python train.py --qk_norm=false --bias="all" --init_std_qkv=0.053 --init_std_down=0.00419 --optimizer="soap_variant" --beta1=0.95 --beta2=0.99
Each number is 500 + 25 x the weight over its row's rms, rounded and kept within 0 to 999. Layers, rows and columns count from 0. Numbers have three digits each. The size before them is the row's rms in percent of the matrix's.

# layer 10 MLP up, 384x96, rms 0.476, rows 58-130, columns 0-95
083:513493498495543521513480524549518477524505479515517489529461510523528447518490537493508547519535477511501505545536504515495528500492482480452464492513522511528442498497470508458499504493490547468467505506454521512506472508500483481520498492446470509511522545497459481459472481521501513477
093:500490492500486515472470487482463520502502483477502524527519528528538463503522520469541446506514464499439499511500476491506473452465484490505517477531528514510475496543487517494499498506523502469535516536476487500481537500554509516520528491514487516550494479527467452550501490563502501508
102:497529541503482451486477500455430537473517512529503505492554483533477510516511451507496519505507493527503504476473453518498494505515488498540506485500508558511493468485471471509503534512488483519511466501513449533517517530502439474473461497532507487521495466508483507499499502483467523464
088:489470465549472526520517501495518462566460501499512511460479526534499537541499492468495500519475514495543496458530501479490521525514493528514515481448484514503506513529443473514517492533471502480496510536482508475524519531506529494484528456451514478483496510496485505544546498492488506474
090:552483526502448432482538490511503496536477486496502466500524473518490456492504521508514492512524455558463524483528474500481472504504482504519484456506460544511515522498469531523538471500548488508514487506526483483526475488511519517467509443502477494478500503516530498502495480484464536493
097:533428509451496502539505476449493500464482523520493494487495452495490458509464493479489511512497533535517528444499436538506485506520474508512521486515532483502513503544483482550480516504498527484501518508518497449515509505521492471522471470497516498525472492536501475483512528492508509454
100:494526513497476489534539494538509470485538506455562513472468503496493533451476511542504466534463521493502460503490520507518511525512473519538452538466495486520477543463495492523517498496499481497495506503518501479456464515518510502517526511509463539454473453493487494515480482522514518473
101:499502471529509483534475505518464529508458461486548464501553509511546467505465479520502502514531494518478530510490476477505513491518494497500487540509456527496489527504492562466497530510486474440510523501490513575504494491511504470480510475515491459498517519500471523531497521541518529517
100:516474501522456489507500472499495537491496524515466522466501522546465523487535511509517534484515508479463457505478475515518503538464491515495498501460491498492458464481469484478506511483457554449487476513513442508498512499480516498513545499528514465487528496502550496491506548511503528556
101:483477548492528490483477505466497538478512530477500488480471516439481518504496481475492483497500522502489517532581481480523487510499481517498468476480476490461529483500500494467542541514495476511477451495510542505495480520534499477468531500514539458520489501500501540493534454524484491546
101:475484513475495529491491506510540480495510485530503523486563493504504544498524479553506504543527499495476489498547478508526465503480489496522531554493487524489477573513506540492492506458475459509512481467499492513523441499516482553490501475513467538487496518446483483486502517495518498488
089:494486439504518478477494500496519504499514478506497494501466505485544481542465495500457547502525512491544501529523488540503505521484506504529474473490472537480510514520509525499486502489471481527469493522507529464561440494442518512539463502503514484496514536493512499547466474475507477450
077:522468496479487492493514516458518478502508487502444491487505547475517518508527541488496536504505515531458537526522477472472486476512499546531520497467507524507511496491543446523520504509479465487499490501485501510511525479467499546497485507503459526557471469520523514518493548436472499528
108:495480484502482495513453472508527504488520531473511475558522467518458510502493494516485500531483494498528499473483493473509507535448528500485533473514456526471510511484508488495554500517462490524466551506551537522508536489481494499483470522515528441529490522543486483528474527482484485473
092:495480489481503503478508523498485501517538517500501504524475518508501487418495487463525496519473545539517533480471474463504487479447488506491484521509533495489502504510530475504490531521485489554519538540491509536494551496478523518488526474466543489500469557483454492486460497510493535522
095:539507516504528476514495497527521542473539542547449494518530508466493521501541548513495526478558514510495460503498493465479473495536499503482500510461496490477502475488521490459498500472505526471480523468491493490509502487506498475527494514470490463445462486489507507513448532470455535508
103:532485447511523496508518486488560518514484532536480501513502493504472536510493484510514534558469517523487461489490476491490517493528507485487453483490498483481514466504515467517479485492496517477497559512548499467515465518549490501483455543475503456483535500482464518480546479535511518509
089:515502484494492493505497582541508522492520460524480542526451488525512488498535470536505470533487503488519481497499469549484472511533496480505500487460493467514485545479490488499465484529488440482474494474488510499511480530508515496525510510500486462483525467526520496501468518495489456435
096:524492488501541509493511502509498479485482504472484466533493500434468541519526495489473515518553501516541539529477503481519523500508486496493477478507498471467533497496524502433480516471529504485491528501524476512513487500490489531534524497509537506488448501469547485429493476523518533538
100:491490451467487471516472537479512483513506468520507503474492479479493537558496495509507495547506459518509490517500470534492553510460520524526472492484530465534497512539494464481530491498523474486470462503513513504458517498470529490517506497527547527500438527487496512523525514528457485474
105:530484473520489523510488500546482507526518557446458484526503497518490524484496508472501488542487499509485517500556567461559501463506511496526472517523476498534525461534486514461505508480485526492490487525520496498509508513468468507442482492515467509494518472525460486486470498505484535504
093:517503506500526529542529465502516531556493508506478510481537499481448531472465501495500506548516507531526453478479525502478464528457480542471520529500529496479490523454531490558475492505526466464510463467485463527485485525501494502536486528506514491520499519487505487481516504513479465506
104:507513489509489498515481486484499516487480481457480466487490501449523505497519549484460471536480497550513471498509519463539558492480516501555437485508509489517474512531484465524505460514536508512510479472511449522506513493466485560549495506508522480513479524519497527508527504512476509499
090:494540534476499470482507539507491530493508483483540499507469491486509542521499542507488484495504472501546412503518487511529518534541483475504434504518561493466490490484529490515520523489510493486503475525447518525492476518520519459470512481526517518475505467508483477514526508505496477476
099:478497520470531539524490502432482483472482509525496484496509498479480507544496483489504470507512483507451493458480490488502502501506492528478547497528495498511527499549476492503470525506524492521533539479552482553522470517493513488551515511505500480518502489523515448466482503515555549538
103:503467521530506538504520468435503516498482496513482490512534483482541505500472500483524527510471473522462502469533468532515490488500503522479486475458443482543528529552513489496503514485516477528498523548504530513481474493463485501548512509501535515494491523503478566523461496509534512496
098:503474485493463442493506462537516523513488442502506516523513513501534500493490490525456525521551478497489488508538479491522509520522516480517480515485472523477538505479486529469497526458475476509491479451502498521502520529464466529537465519508481458466526509464497521507473543493516535543
087:467500479461532529484528450520512477507512472531512531523461529456516468496504540481449494479500499484480481485502484548488493469527473474480501520521488486513470479532503505511498519468484509454503480514526478505524541537522544518527512510511474471514495507494500543500500497482469583497
095:474485544441467506526471504479523475482497519507484453536488503514485498496452531473520518520478467487488506485498492507539528516442526490527483509507483486535546500464509488518497547486514492477511516548469480533519510510476468476532530475531450479507500506474486480479534533465482480510
084:583537462480509464549479509523442492505532483477526473514521492455507502474471466483507518538522448514511455483553499490496490503506495510534494477480514495507500511540499499469532459477516472515487514539460490513500483520499495488524532488529508494495504502495504508534498460500518457493
115:502513503536551480479511525484470523490509504500477489488555552448473521487516499491500509514530480487489532490541489489502470501514505517467508530496549504471484509503518492493488567494463524500494484474522483524491526545446498523469466484485532531500473500538455463463462526497484502511
103:510535474500511482505505503511453513536447490523456495471508511505458457545551477498501525526496524497496490520528527505505561500502507508503546484491483548505511492492508490515508467496518506550494553502504525518539455542491478512496466503469517491482444543478519471527509487513498508518
097:478504450517532464481500443504485506498491502513468512502502496468520486454502489463487473524432493487491506458512494567486562504545500534480497498500518514507523475510502507469493543499534497499500493505504485505534466516513531457518455523502536523486491480519512496462559498476496496508
107:569574469498511496499523507492529528486544509489467489469486524490490509510564510529459519498537476498535472506504460508503495486495498540534499521480524525534469500465485449455523489468502530499519471490514488497509502479514496487473490532488489505468523516510463524503532539499508530504
028:494513447461544474491445508517468512504506479518474504495490494514536461510469469512491515508553482496514489499499492545521531497554476504509462531504484483528520521512493485532513560451472526513450528518507484521506479517466516514481541501496466481487468509482522524494481482505533463479
095:462462521473469461519463477562450517511513472476473501499485460507503461495506501490473520512532478494478489493538503491505508556507515454533516528465504554497500490511507511486496511495494490553518501493479484465508467482548503524495479545471503506489515484495503527539504499515497511432
110:522495508514471504521521516517476460491522500496487496492505481565462471455476505485467482540509518503504506495515473463502571518497493521510512539466470463537493514498521435488489478509491513496502476487458496532501499517497547482517493475450452514479477498551515479499475491534489478529
116:500459525467525552488476487468510525494473533495480514483484508497481517455509460522546484475494484502508505522538503483540501465473523478548450477521506522483477504470481482514514534490522479473495536515491532504498497495520524517461532493536503505586505479493508505459476529469489506482
074:461497527480451482448490549514520508443516475507507526524512503472479504465478477526502521520505507511487497513514546513523491506498472529478507534483543539464492457526515486519493503546482486515513486486481514476485476531487476547488542500503500542452489495537484480475479445482525518499
090:503560485527493471504514532517434521518478467488492460512491505522520491545514493505524461514493520518475502498476495483513511471526480478495504528494486526495468490507487523525480464497509563524519482494501534534433490507543490536495517462494520456549474467534525508479523499518492528502
095:539475482483456439513463471519539480504525526499492471501504528527483473550433515511518461520498532489538493514502518479530535483476497495501492498503500474508491499485529507472521484461497484507509468498495557521490467474473510520481538542509510496504530524494531507455490448514518523485
097:508486533516485510474476509534483508560526476502459467491508464476494463480492514555551511509506503501513527503518481534499530476521472550484522490556525529523522510500506470478532526531497495488476468500456493471476478492500497537510515504463494450500510457500464534515489534469528498492
101:539517534508478549515478499505486504445509497491484446475486464485463462512481555475511499524498501498497481504532519553535475499496479480501531524461514492568450494528531535521502479485510523462485467473522481529528502505492461473475498503480501495484483524527506465486519498504502505465
095:504526528513508509540474490496537464511495525457495499500540511500460478501457517473500475510500502541495487480533462504469495440513454552500506538488496502511545529479487521496513487537501505491521443488461492489512512498499514475477521452539548473489490496523516458493467491483506550510
088:518502482526488484475486500483518529511474448497519514508500485476584497518527520520498508495518450496530464481478538494496513501507470529513492467583498467525478507489478505510498487494496513520510502535485535525497474519506532513476533502538486525487482524530539517476488481495454562517
114:507497488497495518496527436485521483504523478457538542520524521506513478506491511463473532510501507489493478489487529517529515523513519503465488487480508486553521480518535457453454475457515507466559480517518464480528472450518508539497505512493522528525478519466515484478478485520464516486
109:533542507506482488484479452473516526539477511450507466518533526482494487492477497479524468499505483528531474509511502495506550485487444523540521443474528492516494518477502543514492500483489476518544457525520514517503514476485502549537473503495485464493465428505508513500478503502487510502
094:491525500485494483508468544533448528518513475490555477514466457478482458505520485509498483480496489494514506475511488472493486502488549494501527525542499552499494461511501536530528505495538492478507454513531440508509524479481505535506549542513518485491484521487501498493467531473481548472
102:484511505539462543488493490488501514467554475494506463510472473520481508499512503474494461550478490502460482464534501502531535521516498485510523498517516517475531565519542486442538504452478517483492490520479479504508485508554505486523508522540522486507495467465480524482451482507482495512
087:523511478523507505492506473474496531480490494511510474430495503485537512480513505520486490496485507545496451488535475509524462468516526510556488515504474505473484488520485504458490531497531457508492472501474534469516463516544518509477545490521488512546541502485502520465497494426470488517
112:526494466506508475480525477516531486501496524496538515496512513511494543490491485503535532512490500483477491454477532503517539510492450505490497481485476567469480513521484511488528524476510513505517440525498592555472491507478485532486534450523492503502500524525521521484500480464516510492
096:518486506508478543491519542487520465511512471515477535527468440512471521472503507508474522500517540471492457523471523528513503498541557490443515494493519524509505518492493505497498556481514484532469524532496497504449507525523503452487466527532488503461461499505495512478479492463491521481
097:535468518454445533545484482521528501492507481489490508511515510546459509457480513484504482536494547496530462507520526500495531480532493488509494575511514499455491496494491508500474500468455534511482511489465460492552516504504515503501495512488473492482513472457479479547535518523503511507
111:544464519539484458505485487520539555531482521545534493528504516479533520510477521473534503522513466471518476465442482482527477536506506510492454480518489497536503533529527521482504520493471491502517462520510487531490487496469511457488480505511523486469476534483536504501520515477543495477
093:470425477508482483482477479483506471517483515514511479491474500471509466484490509486520490460510521494488472452471521514518514528483486480479479525490500526495509486486513480483480463508506516521475549485528505554538542518456523540512526554459498523551462517497513540497502456493492511513
097:517504501498471442481512485485484509496563464509486512466471557500499574502494544516529470481472515505472499474479484503496499507524512529512469515503478510570504526495462499488519490506508475512506496454493492497524469499499484527462492528502480473538488518463526530455477504478494524538
108:514446540476527500526490494490503482549534511480543493499508452489462526503480521494496491498528450473535469498486496526547520455503472465502506504471532484512542503500521441528515487522512492489488464502504516504448537504480513535492512476523470539498517522521514453494493497544489525493
104:483506487463512481457493526488527458468513534483552518534513477513493534489552497477470479488482451493467472484487515523500516512442486523454483530511503512489510508531437481478499519494487493507519480553488520508527482502487490514511508456527496517500518461557520501505496522502541484537
102:505488471578472545468486507523534490493537492482510496503534473462473494498475498507507494517449520520469531517494471497538479539465491541492501532485515506504510504478490485565514491531529505468499526509492464482531488487534486472477517530550520504491486478484484486473492523454524479523
114:493456467521531530484503495525475481511553484500535515498474523522493468514507500503517508532504520512550486560521486546520538512517524473516481508433490526475445479459511489521487497464501489517481493480484521509472510492497518474483446491520486514476476510524537507449516487482468518468
111:484448492498503496531560476508492470535477506496504512466489527528484428459514523511519481533500549558485521487527487546486495502516544462522484468472496518517491504497508472487528489522508477506503548484502527465506480509509527525501481457496520500482509467475491517503531444481514488503
112:532501493500482493517465504477477515462509468456484498508498495485489553539527543467504486499453499515486511467550470525487513519484463470517520504499503470550506495515482469482510561530514499472478510484524505533554468468515521518483501533518497465490507503477472490493533492511481467563
104:494481472508482512513510507505496476543505522502501511539535460496488524507445473506499462532507485478495468472535466513507499505503464517507473535524501490529495517466485533512521492553480577500513499489489466486505467491469566470477475524483494495460466554491516491481531488502461487493
105:496476490498466497509517498490514485529526507494496480486515552478492467516518537528487501479548511527500475539541487526527509502459512514461476543543455486446475506463481495521490554507484485475518511513471496519478491478523469490484506524513507510463533565528448527503497508520486529476
108:451480493444570504511485481470507508535469485536483498469508469525501501483514521483530513471508520540538485481494530508548538487508529481549493489508473465522475497497484474465469538449512487482486479524472519480511498519518489483466553470511495545484475510498508477519520504508498480491
098:526475525480461521499520495534506531488471495542483489511518475487508503506489494502525528573510474524467469511510552489498476492498507521492477510451524486509522487489483539473540495417499448500495458511499516490505495495466498525477471464495502483501462502464499487530515497543503523454
094:496557500518484489519510534472529556499500501473510474494468509484472462486508493523498481472528502477468517495497504505448461539469473502514472507515501486483552480495483526512498550441484498504519525504486495497505463551520542503460539498495511517493457477497453460478492490531532520497
097:496480519517469492507524469486506508511514483456479531508529520515432473510524535525479488523525520532532488496503506491473541484503462511458489472492522482509512536536521501464457493495504524450468533455460466518508509496511508523512491554532536472512475472524465481492481515521519495459
089:521483505496487461572493469473529478532514514503503502499479499438507494480531488466487475480511490451507535523495473508509522533489504500516504499509475537505500478523476553484477482493554473489491562517503503498491503569553515529495496476496508516526512487464504506508527496444483497517
091:503474511508544497465519480499525474524557549499476511523482482507513482537516547471485520476514467482472467482485519523496528480467517492468511529509529483491506470518505518497460521487522474450522450515497503527477478518513523474474490510518471515514537512484551497476501494553454513458
085:513522497534506507548513477503493498486477474515477503505514499473481482494458535488494507512512464506489550492444476502484513454494492490461557498488491502535517508454497501503517511498532474483531470503521496488497482518443503493495494522542445481463517492544568502517514509533541548511
097:508514507514482526515500534486514516492465482482495504534485474428495533484483533523492522519464532564535438517503486503546495510473520524529509550474494499476460523519452519498490516534491495518502472468519490507473466531511492481509491533523497482519533447492539480485496492518478503500
092:447477525450452473514478510490492560470499524490511526492521541489507545546462460474498463500489486504502470483516505514498489517453482488491480455530499510521472550530488508484493529504467514534480488535485508500505514511474500491544485499512514471460498460496521505537507525498512494451
# layer 10 MLP down (transposed), 384x96, rms 0.456, rows 58-129, columns 0-95
090:498514465561498485503502486475565488521463472536521506514493486512528516531486511476485512479473491484557512514494470479509518547543528511505478471500506502491482493527505487501521502506476486548497502482492504498511468501500512468474569521530528531448500461491461445470528514491523511479
079:527516529503497452527518479482513490449502504540428517491443521521467495472496543521519517485486498518485496490505456533489469512527477510469511542490480514503500502500490514473513560496488421489473540481534512488483509511485536478471469488526493501528504492499485478506532518525500500518
105:552508502543518515508530519479478493503488488503514468544545484514518499516495478513524505517449474514480512483496493504553529485511477536461555462452495476504531526559520472493471463490500493469516487500514486470530466485518511537509489545506489499486527499534494514491470514460476457505
104:467517478503553508510529473544523524461518509480496484473507514530500519493493495442459510480528526519514513518446502518485478528502507477455488507506506537485514528504474506507479549497451484486563494507502548511514507515480504485506510509500567487480516521524439471493502488502501461516
101:503535515466480539493451481501513488488478511495437521462477513477528520514538500518486528495469504452504487501493512533487501477504516507471463535480483506450489497506521434491509546471488516490487543457518496473521538505510521494511542459528521507506505511513469509524486498532555470509
106:519534464465483491518527492556548494498535536492509479498468522512480505517480475537518525518517528491493531490490489474504493507533449462519478460478493535514515560469535493505488540456530517489463521508555489482460474483524526488506505482488468511481504534509519532490521481498483528500
106:497537485483437483460490520521473516467467481497498466474516494495518490541513561498481549467523522485518532503481460501489504462446505486462519489487499495481479477542488528478531509446535483535525494515503489491508496483482526487492545493517543473524510533504493516461525520502473497514
088:510497482473463501528512538467503513477500485539483480488510472500463530424523487491528478500516498485463472490508493517480525474506520543520511464477480483498471542487524496514480503512522538436570498494507522489473505480456503494526512531456492509519487474498473525472520508495462483465
103:519535515511454502499494488513489474523505502490488529459476481440459482540525536501501511456470474500470492500490443501511494555455520495508512470496496494505506500471502503485487489518480545528499525509462467476493514498541490466475478490499475519505566521530461535508543489544509500507
100:498520477497464489486524538498471538486493479490497477517505489472516511496485507500514489515484474554499516514541472491487480526513472520491458492482482470523454516457539497466429507489514522508500465517555461466477539487504493467503500486491470523501552516515494515460520450542526501524
105:457511490477502552496470486467493467514490500506540519509475460500505493514472492462487516498520497488472536477500477488473487509507504479507518504549516453493505463514470494538497528524510512483481490511460537513472512456479500498482482484587527503529501550541489525521467482508527485548
091:489487498513473515470524538513455542541481461484507496522512502527478462507491463517525524434489487449486484524521536505489436492496503514491489485487565494506501508505481525495493473477514538511491488522498523506461569539490500494480505458488473506516499483526509513496505466457506481531
082:507518494492459497458505486480529509491534503490519505509490487504496481548514521494472464506471516481516512493553536523505519541511455478542486513512464514473526511448469503499508451455556491472515548508503501474508497506494460537441513462516497486512514542466523511499480501492539490513
084:496492491520497503532467491490523492489515518489492492519496477492514459495516501531503468443442512479502513478502508499474471452540567570501510501523507497448522489509540525474498471486524567488497477465510524511513565502502497502541511520503502526518474473476527479497505497511520473495
090:532481480483535526479461523505492480520485514476492519496481507486476486493523473552477511437486509454499490485481488497540494503445498473530525509521492479506532531468476463518520502517495506448526460473466517457499504516517491497503460496470544494503546459488533523535480528473467498502
085:500475475468474492461517472464475501477466455489486505510488486471536485491499497492492475484523540436564485483472515516489521494525490502489486489488454518498516447486520565522506493523502527482451531483448488496522536497508536497504485478533473524513487540519492524486516478503492537499
111:523474503479523511512494549460486484488523491449484511436527513484493497525524535466480497448499461509481499514454496535514466528502482518496476493508511515542535512472484480505504530513480509493503484499492496530461467475471462495527480534510506516498419521507514518505477492494474545536
094:482522524493472510515489528529451513487508532525485527479483503506482463528502487517500536477521518446521510553501518493471538519520475460493508483507485486506459496486456509503495522485529462480459525545490476502484535489499517446470451459503478550512505467484507503518483516463455497502
097:513497519518511456483475540516485514521444489525519544494514471478489508459502515501496518525467520491499493481506517482472493446498500533500502521453466474499491499543483510509484547491492531517464548472462451505516487498486513508469452541470514476483512477479506515492518461505489510430
110:506525521519526515490471492519488557470482454466499494518508481535519518463518527460492456491498519482546510527505527480523502498518521461532478466551494499524526483517475529554489541504487510473505514505490476479519464535538491522503492485492451503516547472505526481496528486468542484486
086:522485515467468515503465495487468531515501503488517509508516494550509468504505508458449524502443504504492532510510492532471513497506532525499457505508522512474453508530549512521501485482561507467489504538486544487500447518503481495490471496468508509486489470517525487499543469442534466511
102:478518493555532501496512502474535471493494483482483460511510523492478481489478491509527452570483477490545507503491474523534528475529515535461454513490526498532496507480473471479514510489494504486547504495508505500489413508511487511518541516473515525469460488475510491497530476493506528531
105:483503481526526486473505475486534523551508556456544482508474460504491503503517508519516532471514487504511485489468552497466495509505486450525488481523454503499511486562493499464485473517504512471543514525495483511486465466470480522565516515495497497490494476469457507473522513498494506455
096:515533514482511440494514498532502472447472503471505536501518536466506540479487492509492523500443473480504497490469538526514508462528512481509507515492538520494482504444513496477492488460512475497499538499470498490488516521497529465473479590462510522501527468524493522471486507505508490522
098:473469485504489480485521489492443472527482491479529507514501452476515548486523510473459516514549504529447477482486518475494507480513450490495454521528505504485470529541535501540467489520513500505545474516499498500503504426491518502527473479546478505506512500521472505505478536483529485503
101:506495481501517529521496531469507507486498475524518521514531492512530496507487498459491502505462480573465458484520506514504528504502482503457547496510451512521496466537517581500476485483512492483503519484511511528508439501539503509489519547457505497452500480488475520490498468529518497463
090:468482537488475461481493522522514466483502490508533478480527502467516504529513521501497522469475511509501512536476551472541521507506496479483489496498517498542520528524529515481462497483472504470510532506478512516471506497472511488484492469515466480528524595491573530519468495470475512500
101:471494478504500452515473536498507534529492497515483469490535520497471497524507472505518484518454488510489513455486521484477504504512567534448535518478509506493539523521493526512546509511483470543490502469501447479489487488494557475509499486500439558476518521524504491483518503482523511490
077:517493503527460505471490501525538521487527466527509467508486483500487498518524484475480519493534498464494470484472551508477488521477523522459508448467541470512530496497539458490493489472517515507521534490548531515442488530493479464504489497492436509492496462476477488521541460511493511484
102:465517441498492469517533527463516482472518467433509498518519558533518539504502541527502506469504511498435456515500520537506510493523509468526481476505514511539525510542506460532487484480488472546497502487496514491526486496458484484476508539517470486487485520502505477500497502516527497522
117:444489497475489482513495504544503503504488528507515485474490471481522529520504497462506530478493541460512509468513477570512496469515515474500500513499469467503462531436498529487523473482497525463514543452509511513507482535493517548484529524494492480518479528497486541469455538492507526510
101:470499508537520520504495481505525510484449466492495450494512481513519483496457494486505490545522510450504580496516439446463512511489487494518508479470507543460478495521524514494541523514491517548532462504526479504516506503530504504487512524523508511466499511503447489535493515484506500478
084:487475522496497518542460468550458514490506490463493556526533471524507493505487473475486483514485550498501505521515484483488511522522534552451510450506526484525499473517470503483543485496505524477464497481473509511524536479532491524463470503481509512442513489504512507532537515513526469483
101:513488505542475503464497474494507524499544519525467534531462498498488528467532522492487511498502468512477527479484484534508499486503523501531564481474481484495476478496523537476518516509515531469540465486505475487447474500481488457471499510471532493498490447515478479436463538474519502506
029:485466497530440521538549513470496462484501496548523528511515482514464490508502485545480487480510510503517503525508512487476468516463488546537495533483522496458485489458549475491485474537500490516508488511487500498522487473477504501441533542522470513480478511516501491465498486509444539516
105:538484445506492488489574506486525494531525493524559500520493495487473500501499484493456519500494485504505486485491504451501501514534477472501469523478529528526494526511470464474521461505525563489490481505535516533486518452489496447523497488487529547491474505503518496505467441497503508492
107:484498530460521530499467499526523459515499455541533511516536474489441504481520465477527488517473508494543524518485506516482461504495520505532506469514517493482528484513499543528502523482514513518503464482481561481524548510473490510489487480525489516477458521559496484514519468506466502541
075:529513523500529497457439480516455492511533487532502479530513513528488495499502489479467479507517515517510465517454523484474535490529518530472514429527550495530518535507517456494446497520478538493507526517505511482506473515480490523508503518491525519493517515442521468507519476509521538498
086:481484526531462506487462525451503451494525500506485494528487513493492507509517532530459503449518464457476514500475491484507494501504480456452547505487489460459507566572485483519480494507456497478480501482462484491467474503498498504524515539507481521501497478504499501494527462526494492516
090:507497471497491483511473535506508466494515511509489472498510505511528545540527511459527469510524517476499469468489551515493497539520496507514533514482508514513469515557525497463461489527483516495526483454431511532507493483448470489491491479474512537521525495529501477469503541455471518469
107:441499498506504504525466515447511490506528504487500496511512460529508513520495483532543532506502479525493538524481508543494505516535528548512534493524502517421505484509529482477502519516487522443481471459494492459509490480474490460513473515501488519518498474525491552496487557492488501514
100:521547503513510464544482490461547435435504490482510496470508504496537481472546514526467513515476485492494505500516513511515528551520497485500498506489484455495497483501536509479508534501514502463431490499520467527510477507518551508503496505485513475473488530537483525477507509521501539537
104:490499477520464517520520435488512488525497500515471499472484547470472481499492480510519499484487515504485477456493559494519487498503525555485537511561536503489499508535515544501498517466500480489499508481526427461532477503507493484524500519532490516532457453527522514524479502498523484505
106:460520512490509481533475493463539504499513521496496507494497446527471471473500487485511530518476493485501487517474479447498455519487491448518493499460463474509494543511554528526473520510517481488517516466463515486480529455519535502519497478493537486457497510529459463518454471497492489527
089:502527517490504480502544517494541552489484481502493463508489532488487528482507458485492484520457497501546464552489505466527488521514522508511446513517475502509491489496474554480446473481517484536502528435493475527484548503514482525474503513511485522494485500506505445482479472478467493519
086:523489477508510466529492476442485501507488478500501467494511517558534484491517506530541519479493465494494492489490482460508421514464521478494480480543524550475491517460503461542533514535475512519491451508504492503497543484495506495486533523502517489503487471536513527518501471526527492465
121:535519513510486491471519520550529510500466465506519505506516497473474533483438492469524459493477518538520508510496540513441512511537493508539497573515494453491459520481466519464504477471506489480510511490486532510502489466518533544477501494523493471497503532493464492501524483475527489489
093:473514459532505501462497449535510460516490520537459517522493532487505513501485487485517491489503501452502483478485487515470488510476471478486517505462460514479525463499486517463508496559476482502466520457542504502520540505511526467520527515482504509505541477491417538511503518529511508496
097:502535453521518530486557501465534507447546457506477496479503477479503509513548529522473524517473459443481505479517468527489457506487510510493466453475474535499487483497491453499476544523518484483535499517524493469500508496483505471486508524470469492524499530507510533502481498496474505476
078:506483534447512504495503506546529468497471531545492481506526520514467526492525512519463452518494519540459485501517508475509517482494540524444488469487530478489493538473476480533511506512454501493508518493500485471436523515498488494520500523459509498514513507497538436517516519509530511467
099:514501481537501434516573478513503490502510518489485530496448499512475469489472509490498482504506523502492509494493467509531512470455474453513499525521510467511498500520472512489513490487537483523484486486500514497483481470474545486510532481508548433512495497500499534518503493514456475577
109:482522477504517532499514550466527479543485492515498520510513514494471501479479517519522547503511414494463524499468510552472493484526471469518515483493519513457529494480506522533503520487528507494484459471491481496537469542465536478447469500485552487490495521500518480491503511492477505511
117:530471524499472479499492533446498514486491494458490460504510491468486474492458545552508546517504482511489529499482474493500522492495560495551492522518485456524519520492508529465485470485495499519540491468480436515517510522511486476503503517475488472447518468455508518489499508470518494477
101:478457509537531518463507484525477452474555478515521512496519494543499499504467475482494487540536509535509455506503528514490528550459493535501484496515530495474536495474501536530495525490513458477509488493513537511504552517483507470508535513509516525523519503498503454516494521467512477446
086:485521477511489489520476498528485561519504492510505553438516467515455511502503519510477571519532450518495482500517496505512495486543525499508492517519494504466492493488457486494516536499504472531518508526524486483481461467519481468458474443547529465485526475498488506517492492515508468505
112:503515449435513519525483509534498493509472499501510523505502519482503445529485506488468493500500517486533499514524464470465475480451488457505494493508524495423488491505488484495520495506456499517451492536499474520474552526485520514515470498507533551509476526507518492525508489468501462457
095:522563466501470518440492498485483543530545458496528455502438482492497508514504513486523523511522541465501501481516508532474497502488496473513498511474502499469490533455479491463503522516464526493469523500451487469536506527503503468512477482489512558504509507514492521505505536461479503513
089:477488479546487488526525476522467510532518473496494536502514534509505507492492484535513512503523540474479495500492499454500459483488510488514514491509493507467438518488532533511477488478516484499494480476486485488478518454504525468520521486545482521565475517487477573443457513474512497530
084:477524526492522461478495500454516488477488520513562466483524490512517518510524494496469476549493487500504485554522495483469586482515515548463532462484473527511485518485510481519524488516467488495488507453497483489521487459515498504501524506492488486469497489466502504505470440523501461517
105:499502514529516457474512545528498487463491517527510487514469500504494515478509468523501522488502487518532507483525484539536482534481493406469515517462483474523474525519517504515502549528486465485512526514510457462490496492497511498505478489563509482461508488500469530486482552513461489497
111:523520526495543488507535453507476568506465472491475521529491500500509539484487520519508486496490470546531546506530512483487486512501511491485481513513526496534517504481487521485511506545545533518487468510477482493492505456505509481501415489504506520479505428471532527485516495514499475505
132:528526542485549488531494506538482492454493507468479473510483511503485538524498508503525470480505484543445497474506498536535495539482474527484505487490529500507463512484504439510488520488512495478477483458533509491513475524468506484496491473495495458491503494502503440538550515563479501520
113:528552503523511491510512490551490523467536509455546443492472491532504501505450470499516455454507524487502481523458494535500535497501509448491486487508460480521482514498487521509465490518549508482504521517461481510499473508540515538535504501502527538512526509518524507503545477486494497511
100:489451488499485528508500498492521471520473513532470583518554469495552508481474479531504496482430496522512525502462502514496507512492513505487521474570492527479503466537491483502474476539519520498503524510468488507512556501501496481497524508501518497541488461463482494498492512481485481508
074:520514494474486471494461544497515477509530469466518471511534530505509513499502519501489488492516462513499468512518510528463536469491519493497498491503544530521559506499531482473440475501424499498535466521529518497519465513493536493529470532492477490499531496466486457518507473533467522490
100:452520469486480525500519498505515508486568481484482496490522473483498464525501525443531541446475520498499482530490514511503495519507488472475533468472464541520479491486536539530479494518542493523490515509509476488518519505518482489514498445517492530517535507512486477524434503531508463518
087:530470517471543429488530509522468498447485523482528507465509561492508559492480502453523520542477480538532524510477491507550501468515520471490482470470506493535494521509479506471491463497554512515512496492491486467479498492518487487507488502498477498503504490532509528511490504499463478463
100:525499475475465509478514509505483469482512465496534483440479521522516475469501465493512558496500528485525530515522473504502509483555525469536512480510458519475534498516532510490501496468530475470490536485525486553509469482480522457524497495487539531508495496531517503464478497550527522530
080:544510471484536483499542516511495518535537575513513512466494480489484491536493489503501518504476500521525492480503478502516500524528526482524545486514488471484484494505517498516532515522476493530496512486484460459519487499524477512479507495506486581493516489503477539513429527565496488470
107:461528566487473477490497522468447540488463527517516491548534488495523480514509510519487490535504522505455509500522480477492467474480456500523466516509505488513474546511478490485534568489445515482536454518468506499512484499528496519498480520504526522490479487510518504507542495482517508523
103:496535498536537489499494499518460489486520472470493461482492491494574471495477459484557516518527518485490517506557515502487473507467439457471477459490521503525485466497523530534468502500482499495499488519498476463485504524502484525523501533457502496512530504509466520548489529475521497509
102:473503522519466510500542511520517496498451542510511510526464491467528518511499501521515509485454504452525517506480525521458471481517479474495515531506455491538491510521436542474516506501500485512489502449492497529458541480524526478548501505505503532545525505503532514501477477523488516549